Weights of a small transformer language model.
Size: 7 heads of 32, MLP 896 GELU, vocabulary 512.
Training: a variant of SOAP for these matrices, 4917 steps.
Each number is 500 + 40 x the weight over its row's rms, rounded and kept within 0 to 999. Layers, rows and columns count from 0. Numbers have three digits each. The size before them is the row's rms in percent of the matrix's.

# layer 3 attention query, 224x224, rms 0.166, rows 83-95, columns 0-111
096:504503488497508504467468423463507509515487527582479511501462466491489441495455503573549513499508453501533522558419463454442508554571480560473483498521530483501547489486452420546475496535492525453521483506448423439528478501547457500496594560473429483489549454514618410530517569540479448481519484531486509562520511448535524511434547509471
101:503534488521439489480468538565540560549483497516459419516522492416487495438507529521437505505421568478447584487488613443555513511505510510499478435509564489507519567490498480470466514457443501492479567470442477470531415445417537472479456513433422521506444524475491516457447539495488555508491529538447479522480483520499563586485526450457
110:538393557440470494548449509545499498466456429526471435558539497431473451516470477521534499547476497478504571512468494521505548526475513493476511439353465510536543405464567536497457551516544517457475478519570514588511545489480431502478489546497491497479486583527519538515497551537369490516396494534531518475541517427495526526546476459498
097:520461533471543457406456489526500493510475479453476539544449498510474418487453494445439529456484460489438516516521429549519507488518473444460502526523481514498502458537502474482484452528472441451512491526454439492498526518496524547547461500484491475475490525478546489500501490500492514421568468512459476551418445519476459504508452463541
081:508499524553508461533527457507498506489524488464457560517480455435514489550482497468457518526530497504598531442517513494443473477501493496500541464456517524507485513537546400458489427541493540500504520509545544480536490538512468506491466599452470524579475566508450511514506516539507548540440552421567518491479571486490462479539493483511
116:535482474475442542536503453552475510509506532488434550485530546543441492491489544572521522556464502558555503499561445521592508446481557468534522421399471453496532556441503499398577426469517502446452441560462546537553555524510477491478501465420512527515524555390539438566527449489488451555474481446512504555532501587546404525498449521464
113:472458455499449531509462516537454536535506537413536503595512465497578527457498546470421469520436514431573485450497567496515526475485466521417464451512456518467490471558522508464494452562495471490499547482477548489565495494547477472458512543456413454530501481484469441532522524506506538488451525543510471553562552467444546584515500428428
116:523512480444544541482528483479478453455487447479545548511498510524525519535517512552521534487462480483540425517497540478453496491488563506519477532494514502468487477588539527494442484551597513578384588465522482503443487434468472463490468464376482447453482498513535525519460463547457498538473547508575449486498530518492518471461543531505
108:482517508480474497512483575435502591506487445518509545525532459483418517401497503503527570470540533567496496513513468502481459491472469496526484515511535609468487533446521576565491539429524599554498508515524501483500413474509477527473512510536564505489444438433450497540427431452492518490584454532481498533492540564477483519516455497496
100:629508459467474413518557478479433481507489424489408539536512486472522503525471535497565469460454509458477459473475589483469587463543496551504456499524504450519459510503528459457515373545538498509447464423542521556514528534437518553576465500512552468499523490419479477546508553488592470408494488526506482504518464485502528498517512533501
107:522530458445479388538470524528487504518542456539480463532484477462496519485482528547426563441507536492535434536478470505418563458471542472529487496520520460540515507504542491474491436408522453492471500482484489441574514441478445463480454526579445495482444460513505489531576503490540495457507552524526562417463505605472464562455415536484
113:469502496505455513458504435496462520559509551514500506518518492514441513470464456554500493459480579573517495448496438473485488480467440497413500482507422501487464576521526542511384539441530482535485465504560546507536541517504549512532520496520524533496563515441511511495487468497506580579455445404459494451531462487479522535514441475496
090:625543452486489598515565462539495496527500505537456474467438538518530569558501479526594507552506416460533517517566544524461478449509542537498490415566450509555557538519562472448470519544498494546500502488484481463505428475524495567444485480484511550504470480519557556505543489541450489581594472538481531496469531479555477419473557483518
# layer 3 attention key, 224x224, rms 0.158, rows 83-94, columns 0-111
107:454484518480517438524495489490461528565538455564547535459468466531523464457532527567477476481492482511526601472511530483564546529506460446495552500503391546510527465537502427569535520516514525449563530518600544493508464526428505468484514493484507469442473505499475472476518475524560549529467477453453438487512516501407537512464483474542
098:440523458439442550521483482504519484505503549549478541500496498525560526499471491555447447544505557454555496533522452453543528531485551480508551466487566431493432570500421544566550488513486583516514493517464551445491502436579539468510454528482492527506416519519487569488580551558483547465520542546566473460548489510499517452482515525416
105:500560479438495497614504439487525513505469530538504590498438492494488528478470510513449539503487440442514502494536518417501490518428489481490524440510511557544500421488504483474506458471487469492449501451463517605548539468549462478540539510425476514554483446553458405467542498493566502502543513472517485472547509472502557509515560550505
105:573513448550518464411541500470455516478518531449498459478460531619561520589459471469528535469485542532517448501516537488438506520418544482496549588551520549465534479517487505447433516574541529472412490506506436569496439442520501520491470517513428566540516441478472455460408536490529543540483537494480570468521499451557496522532486480515
087:445496552503482494471537496455529485500521476524455505523596491497497460482482462505476472523448457530485497485500554519527451523487503444556517474533536489469501529502519435463489483525491545543437540478461494501452496554499529455513572528530542467509446583488569528479610592469466491468485443525469521480523466529439461527502496610479
113:546492551400506507474390452478517494540438521529485472463487517460507453415577465495515432531539525562528466519427505443485522480533483512476525508413520507467471505479513561490499577497494381510550549516441508463563553553512559454510517514461500542493564470461509487481491439439524517552514479521479551492530498594437482505505438510506
113:490504508508528441521486533538522462521481531514549467486530436453534469511465434503506487516492459460509529514483565571532606513583545536429521498508559578497436452567443524469501536485607470546532464489480528514509596468535477436507469474506496469541470531515519519550490513501528522453458499537501460528530469452553553530554513449449
106:563504493584511514552556466471482489531381379522506528509515569529423447554517524511538524566423479418577430489486535466575522485476545626504484519525515499484516494505568449472497497448459444498453518445484476522457521483526464541460496524543517531529468556529488473474460462539501502517495496516542471515477497495490490469467453502479
118:484543552504518492489491442475516511533490549493528517555535538480411559544601500526520534480479517523401481508516467425533558443492425507546468526442477585442476551436468520495455517501475578546521533472573521466480494484515565496441462496469509512479518438448523466498480496519418491566473437496494544561471519533551460475455506511485
108:473485515558477455534478572460441513465478522393476448552504503486589480522488600518449524414546522460527463541470552485480505533491502490471501490470475441543523536544446524512478475561478556550581504454532597474464548548492487521480494490558491527511528446488468457484447494490487504509486522515492469491533477552435517619518493457518
116:469543479500498484483513546536524525474538468511533483463451492493469528546509464478503466481484517476482436473441489473483519560477592512563462416513502428533522435572496474459469468508455481485571507516454466494497494567555442429431493526507439568520464467441429533472486523454519458513487524504515475496495531572458538492390494518553
109:465523458532522503529483519509541552442481567473490566528467542485472475494533470505509606498462529579468490582467488481551467464483424502496508485499401481451455479418424480511532472515577550483523491512484491476551500486503484456523490525486562530493469456444558519496422495504532520494480504501424607517531535479536483485466450446476